From a checkpoint of a small transformer trained on Wikipedia.
Size: 11 layers, width 128, 4 heads of 32, MLP 256 SwiGLU, vocabulary 1024, 2.07M parameters.
Each number is 500 + 40 x the weight over its row's rms, rounded and kept within 0 to 999. Layers, rows and columns count from 0. Numbers have three digits each. The size before them is the row's rms in percent of the matrix's.

# layer 4 MLP up, 256x128, rms 0.0765, rows 23-39, columns 0-127
096:435564458558495531434470490533470496513503460534520442491520509506520526487545525504439433491504448469480516524535435541512503455437489469500445547534439465396527514522437465466564539510460490538501464496542533498483582498513544524459512468544450526453455479475522468564402451488443584405520522526482576521481492490501523559475581538484600502538500497516517521463467475476460467527513
100:455510474505437516512502504452474436496447537536494457481575548491479593497538516488499541486520502492442500461509491447527445457477563403497524451522379461479432464529537482574393437488510515540554433580559522468519504470501521479448557492514453484495482508484547538510500514496480456479468501428581525531474541524479461498554508511455511472574510432505477442525475524496491483539452
104:548554533529534468548552412497521433543494479462495478535489525526546502566540480480477472489502454495510553514472507506502516488551490487461435541544483597391503506475458430525395486508531521540542553541485500472437494466433522480478472486461530473520478561464547453502503467419497562548528546526488479451490500565506486571501540531528475534435520503511495512592417502472538547438457
109:551502516506485486536460419505494473490449491490449520449445465487499479492551523496515447490517499518502444538540504574599561480533496531494510535481511453494514449543529439529414516475542472520454461544519509521534408499467462536525507479479553451419475576539533464505520512472534487521511481474451425518422494512410503480525424496503530522517524565445512424503448418532585446474435
094:498548509490520504488447454474500512463448412481537497542526493501454456533481461491500495430517512494474476470497514539452535520593494443542522457518563500425522447453478490514483473548451555491539504531488534534564543519475549557456417450496508516567495534442461539457412485445473536469500493417477553462500519511502411475394494531452497451428450519478493544505488467403548493502507
098:463468517497477518525535485510482568549568544582492477465446515491517509484524504469512523537472468530367478425518471454466547549554555494485506529498463507478533479460514511418513508508523442458527476539546461509525582569492488428493413452551493471464575493553494461568422481456513530547476550407495486505461545524479503518471523502523485506507453553499551568437509502474484495572456
108:531459545531491500506548519547468467564457451477520500552452511496511510467498520489452504437503480481475562525520542553472523496525525461518481537485491507404523526451521516533544492546507527432463549500495559537530503467454442487507481485529533437463385549447511511557433509465570470500577608527544476505430570520483503473485513571530480569464475426441511503475513503561451432485433
096:499574529517433420519525388514474464481497553490532466486495525502519486535524451523527516558464482427497491460518443547462475449537454413458554574592510498527567510544565551513445486387492508517457466448512496523487546527443513546479549516449508479456527520506506489489511554563517497481490510464487514543452492449541494422458500494459541521432478463542503519510444550516473509424522
100:492500511438560552392495487592564529458481505561450478461513621534498549451516479540529497534513492551511451506485463499507479502435449476511531542560509495603461540465517514492480444506504493535457577461591551473475537576470555504457505527586462536496451518485544514483540515490471492499499529524486512472502425477468528475463487575524440540448549522462469491478458506519489495471448
098:491467518477494466439436450556558503501532465536421532490499543487446478575441532469518475518523559518531505521487495483520438548553553522458486533417462551487457487490637533502485458473482526472563494474477502450442452554465502471526492459527621534501478525487494503442525554489500521516570463476495506493516477496570515543546509522583517482562542504526543419519574553480488495517531
096:528458568513520481516548496520522553452481494523499493490448573433506466528481522556541512417494565498549580429508529542468548518449479440471525418450479456534514491494432444511496470457473496525478529557496481575499432432577530521518528513480489455509466478463509529498486547554581519497480468505547514420485525548441475503408454482480438447430557496458502476566482545487532518526512
096:508507509453490535485466444484506481488423567509467501489534477438448532455558501519568492468488464522454552376509596412536490469461512474483528544497490459512519553495466476525488502516436450511482582540478496442474462484473477535482529493438517556491528525558474435472476481474625524563500496511506468474516533562437480530499460516501516491503504401395499504450510530520478441481495
095:489495416506479513483450550471536473489495490511459440465514507534409501462541474468476582472468558494509547512472520511466413459472506494439507474503521534482516451481503551513475505427566503450519503568474492430537502501482558557507521475561529422507514438537538533505515554471573523443495509491575471475392501541454552435478485514511497538587456471459474524476525555493564479474411
093:499572464484536531531549501573530458504512547553450412443431540501466424507464527527546502468607526550482512502509557564503499504491478461511469472489505470464506597569492524457510480470541543490481560541513465492487529489564534525530546489553491495442527549545568529508487576437460472536500559529490509464491536558569497486500580520503473455500517455474556534522446481499484440466415
097:519518518488418454558451432529487523495519523538563577491513571490454563457525542485524503483485513506497484489464527484430417486478511483554508511487458438488508516451567519490491549536522583543548539488512470481435454518510473511491531471456497589489536481508492518504516519470517465514563461625516522497519572511439467501548569532526550511475388536525514538457463456560436468454539
099:530524538499517499497568490512559559548446469478525493548484481530530543527513472508546589507472548525473500473526479489512485522495503529507546452518512506571542483503483404453533492476498468459458500510538482527534400467407492462473513500498491457448496494439569404518496577498459492554491376449532569511535473509485535539543442534505425477480490529457459563501571506566466555528459
107:442481483477486527497509518522484527454511495493504530520523494448477538479493483583543543459496460454524535521474476446437550405482461531427526459367513468504495579529486480453487544501491468495535509486485518557521526576576535527534513535479454486481531441506492540498468435477452560443505510477514509546504481495540546452469556578451486485544506456404477549621461538486537475481459
# layer 4 MLP down (transposed), 256x128, rms 0.103, rows 23-39, columns 0-127
098:501492572460510518483550470463579491498471472580489596430494501497462462477516582493558504478525551540501512552514544358505449566464487540518480536502517491548439490447480503460471470468521503414525454551517547487503459459434461477587500478480497542474520512471484486494575443452511510507460451525522493478497528493474475477474465556491429448476453453493461476538491488416541557465501
108:526457468552411515527505551464438521506452519435484508495577483471560492494569414410552520522454563502488546520529517434446498446531496521534554391471430577456444548479509482534516570452502473545449493449476541480548535505501454455515525502492507485522522482528509507571469496494496514487494517448478511502511558506561481539562462442505555468496486551498489577455455482512528429522511
104:518564490539466501611447569476515529493417447472467533473486412524538510440515502532522480464488483528438477458560508524533529536433479537480475484463462475487529487442443484479513501468451493523516453500474531540490499521497436481454495489481503540509535432493520498583498526456483408521537451498424468507483447541490456504451541507621560541475521536521446538469506495553473533471609
107:521528460544551480516437472486560477469484472560524478453554510447417566490559498588527543464491463495512528482514508466485468480408522484539511460556431502556450522586478451466511501476458471444544509486452436543525488509463481514464484491432494511511509513523534470418487491517543488450528510479484486476374465553455546478541540538425532527510541565474455541425479502451511484517438
099:505515473561467411506472522470528514480564461460482498489476624502517449517478490478416493484483472477455452447534511505530541426494457504494530541515498496562566521469472426553463536440516487499470510459540462544445495544512549511482495506477529465427478500529474474571542473514466486561448546504550468466617452416518530523491474497553530455522475451532513548503473584454465544476556
096:514541508501521544460499516476478520561538506489424519564465461522489413488491504534500547493478344470511539505502435475501507513456524539488556538454500522535537486469612460482534549442497506517505508495485428456575452450542465497547441484518469505497597508548459445437480480564535465487457508501487544485482533470545588500540521561441516476531471542491547474513555509483437505489467
112:495542487424432458427543461431539453514498429496504564535537510550507526491528480492392576478543511568504478514499526510532497482498525464511523466491462569535547527469537519446502489521569483469469590473501497425522493476500461572502474437489498460505455501549459436477468528495523446604515482540530453432477475485477531477581506491520583441484563506494565467533488500523519506533438
097:503566499581499446518521507535499443535534508592542532489527572573521500450517542513504484494469478478486510497514513544484431492520571549566488538520449462557493544497471544505558529400459438416508553461492472468489578529459512528442458451472565549509491546496494444485448558566534502577477525493542489492502491491503447503537537466452507551490486561463502476524516518511594542441549
099:472519528502498504521577554522592461545523459514411503500345470509499495514460523439554512483437449513547534515485533495380520472510484435521503499462480534498496533581502473526468474526514595520538503522448470541520487492431508579492524490511485459468462496476558502441512466544492421507505478484491521508473521450521554510479514483518551463545440491453427446513503535479570530458502
104:432453567520509485486429535569463496522507587487536506527471525552484520460427473510437488506477499498521502433564507512549530524528492505478447507466486459524499511529609528559465485540534463493540565414500502525519519474549521528516491518429481543430471497581459482504429497524552527486484495562459486489464532417531380494539502491534501468511441507585578511436480506472536519486495
104:526489517438486538495569494533443546466486495520492486437532489495429531543544383465523528478467531609508456439514522511476540454532531472496453497521532532564473475563478548464499457500495545540482456454568458472512466492512454569553439504527445508483535551484531500575526473428481437519472413523493458582479472518496503509483461435507531548472564538520571474458479460504447500533468
102:445535553548485521535454577480486524484508554531509519448484523607519471466513522472472477498510519513551521550491469531585513518489548543399540486508451475480481436534477458530482488494459594482485475479473554548517505522519521417495527499545504538532423484483565474516555509590421444489517446485519476547527450457543482473527479438518532474451502570455496540486430567495507463432550
100:561556516505549491490534505471481506564478493485516504520473574483564487568509546474388529519494422528483557508468454540497493469487491553496554468500616439534440423529500523512487448545509543444505488533470509513518509445479450434505505492560467400552535487454534524488485504549529397508507530471565539504499512483461488495492461478504471518554467527507537535494452440532578513520591
094:426535479542486458524552431500501486434479536547476494464490479517527470520468514591454578467500491495455468475540450461487543526535494448530455458495502490433544512527522470483501496561534532591493600505547522498527489540571468519482526485507532489559505461549528476488440551516529471545451475478503507400552483510475525574592514440521571450561516459482530548520545554543542543520454
094:572445555497450527458498560475518541475518516476492500517510515512483475509485480489515485526506446536526471500474516505550498504503490529452462532458541527496500563509525451435372479448511482517466483466494530482483497575475517478534494570524454566509447525486512572504483534485529451466562440595483512501520547618463464442507585468453462500503374468593480482556545526484486496452519
103:377490487465481527487467440499487502436593526505512512459507505538411497499551473484584446479515468543522484544456471489620548511482499566424510483473527509472562474475441499496496477514470469498481542521538566537460452542503513544553555524496481507602445508495559450433476484447526525514496456472486490543520530493492454423498544504569495450495515456535513449519471547524533463509560
111:384402503489443523510546481544448555441521507463511521475502495447481418513539465466479497548451501528447498506472533483470506463489515568472510391489501440419523470573487534498412556493483566479527532499469536498490508515470533545509495469499456517515501530503468524467475519504500455501450460484540562492508473447491502566480573459512497420420473495481549494551535619507542470494523
# layer 4 MLP gate, 256x128, rms 0.0771, rows 24-40, columns 0-127
112:534489416490562502477496526480497413582489566486502539495533568497592493457439487453576551480476520485551538521554481501477574531483522550494439505487478432494479458472540541500532466575523460485522535531416501489434485498508518461522469467485486509554523453490487503543452498467474480520512503534463511417503451489491522481543429537500412507443502508485450549529443420451518415512565
111:402477536482550586402490451466489550512543443591574543446454582526540553509573506500491541513520495543538488460521518538464549529456484560457510550436552522511447469604528501527481537545469491542519519488508470498452587432478503503563470526488534504470520485439484513502496489486439520500482530437488509493514504430529510461480495520477446596520490473477491490477522521503547446504472
118:577492509529518465484504538476483542566529506496513481503488533560591484457415432566449565562533449444525423461512514495509450546572530474491471583496492510440504506488509477471510551535474434511484514500494435513406532575475483509485501404462516514493464474461460499473505484501564500477534524510487547494455443512494502454507534528567489616548563499491508467523525476453417483483531
096:547480509532460539484470546577508542509490561530463468553497529545465488492538570454528528518501500540507459518469630551559494417508510525579452505484511517521479471427539521527484546513463517436446463471478470504439530521470562487523478500518512475514588429453537492554571542449496416437572450445462464519516503470487469466475447524483487492516476488557468527496458596468523498502463
090:447375475488528467494515527468500521499523527469456510478507498455545443500436556498497485476524454444550483555499513591550488544522463445454510425510588497541447444495462497473567484518528532591488471506445535542532553449453468441548523564463569496463542463527494518499524486508459480454525499505546583505504517458507444520520484525449527458513577561501470458498557447441551495469492
107:479474530525529582511525445465514530501508508532554592489520493525576475525422474532495533436521520472496513546486451533530485508526523602487470575525508551565541475561504464518436585508485475524496480533502512541484459527508500534576549513493545420593521518490517442503534506452526554506523454527495479492435594444496536429469504502515502502399510487434443556480517459445475481502484
100:508451453576473533501432535511460515592562488468482532513457557525474522455458417492589546487521473532458534494481531505473445542459499538560512555549503437562442561517530525475526588509550473525489494494489545486525498441489446465447493521518511461513507485510475611503492455435507510479559551562515520460518554473521490504452488511512436533583494448492497466496567513544581541465507
097:459509464553534540510461544410477533529545487418494474550599504435464491447464562491502478469553496453428449543540563564458448518512472567481527491509447513503528460478556512500420542502482530525450464538515501526489498548526484489506456505534516442544577465564488538504518525532539564538501493526477508543517494523497502569510534508532554449469455529567610575509556528478473520511468
099:503506521408496529520401512527523427426497532503384540472528492509537421494507516442505520520516578474552502506438492490490484472506492524519547526460446558517497458541554527602484534495456550474509554557483542469517517520428432484499464490521563525535487522546495477551566492547520481498452514552492529499523470418535543540565507483501516457553422482536544534483576451516520470501524
103:499419577473499491425532524535479553489581439529516514547503592455474480516463503540524506527428522485519462604512491502515510524446543538502509495476488448513565442597504517569517496510480506496508534535473503513494532466527499525542529448504494464581559513487574502582484562479518473477422453508537531450472530466475479498453547535519516435493538485515547394461538485431528471487550
094:499534513521516538476538482478489479498474583410501487471462486452547497471567512521549440456462410524568503462495526470480433431462522387496503445530561515534458472453502495532461455513489522494523504485547492471519467475528549565534468529557459522488418545525450394503477505458541440538511517524440500482494503528469546492576450526538561463538529519441475496517533390478494508471500
091:539474509503547496527454551494404529495552490528548495546498564458445549430566520492495576531435540474512493481478436519465508465515482441506521497510524499480463560434526516511473409525520498480463393509533502464450557531525506483517473501529579454552598511561473461528505532436561498478552508502506553530540513459419476494500436488525491450510516512397525492474437507483509551529463
095:567496486452485509474470496526516518446543515478532575564525461575500481520446500488574496454421491474509518498508516480515512504548384498546506535534455509538464494435514460496498485523569461460532476507511590557482497444488499506562496489508516458523509491509416549518576542544576405446521493407578486487539515479507514517503503487447448470490508551496442484546469437441506545430535
093:470498475550480545504472506571491450551529586454466484525464496459495514622495567560514459494494496430500468473452499449509528525544481472500461570526495457611559516470488526530506538471501503480458434458439513505435586489543474540558448493559491498505545483499539536463458606572503482432515486458463499464471568465474443533493505451536478478505443480505466490529455522512548521523485
105:520490481569533475499576548474523474547424531529471569529532515462510514449519544521452508514459554522497533485534477477515516559482528446554500501438459559489534530589601463474490488528544444503436504494503479465548476473403461532493475499479529445492518468543452495538451533573427510511549498544533505564441533484558545499524467567505491508455410467503541522403547484526450501504467
102:487513507512559502486511473512502513545587483508534545405530523507485521559464451432458494554563481500540518530493583438583483515567557576533561567477478462432486494541467504506559542428504519471499466489490481492493504465457527543517458448557506468484468530489473549457545523446479555573514514512513465436534476443539489481513474539548544513545523491574479435504493384550507515465486
098:478564525511505558514494535489532553476483536501467528448444469461567522500499462505503485509535516546537508466509511501502454574538537526502452547410577580448476532453442453591485470408521513501497512587535467571506511479580511555446471554557539489540529551482489480502535557480378514493518498479584473511473499494473482443488472453477488483489485512483499478489464507567512428489572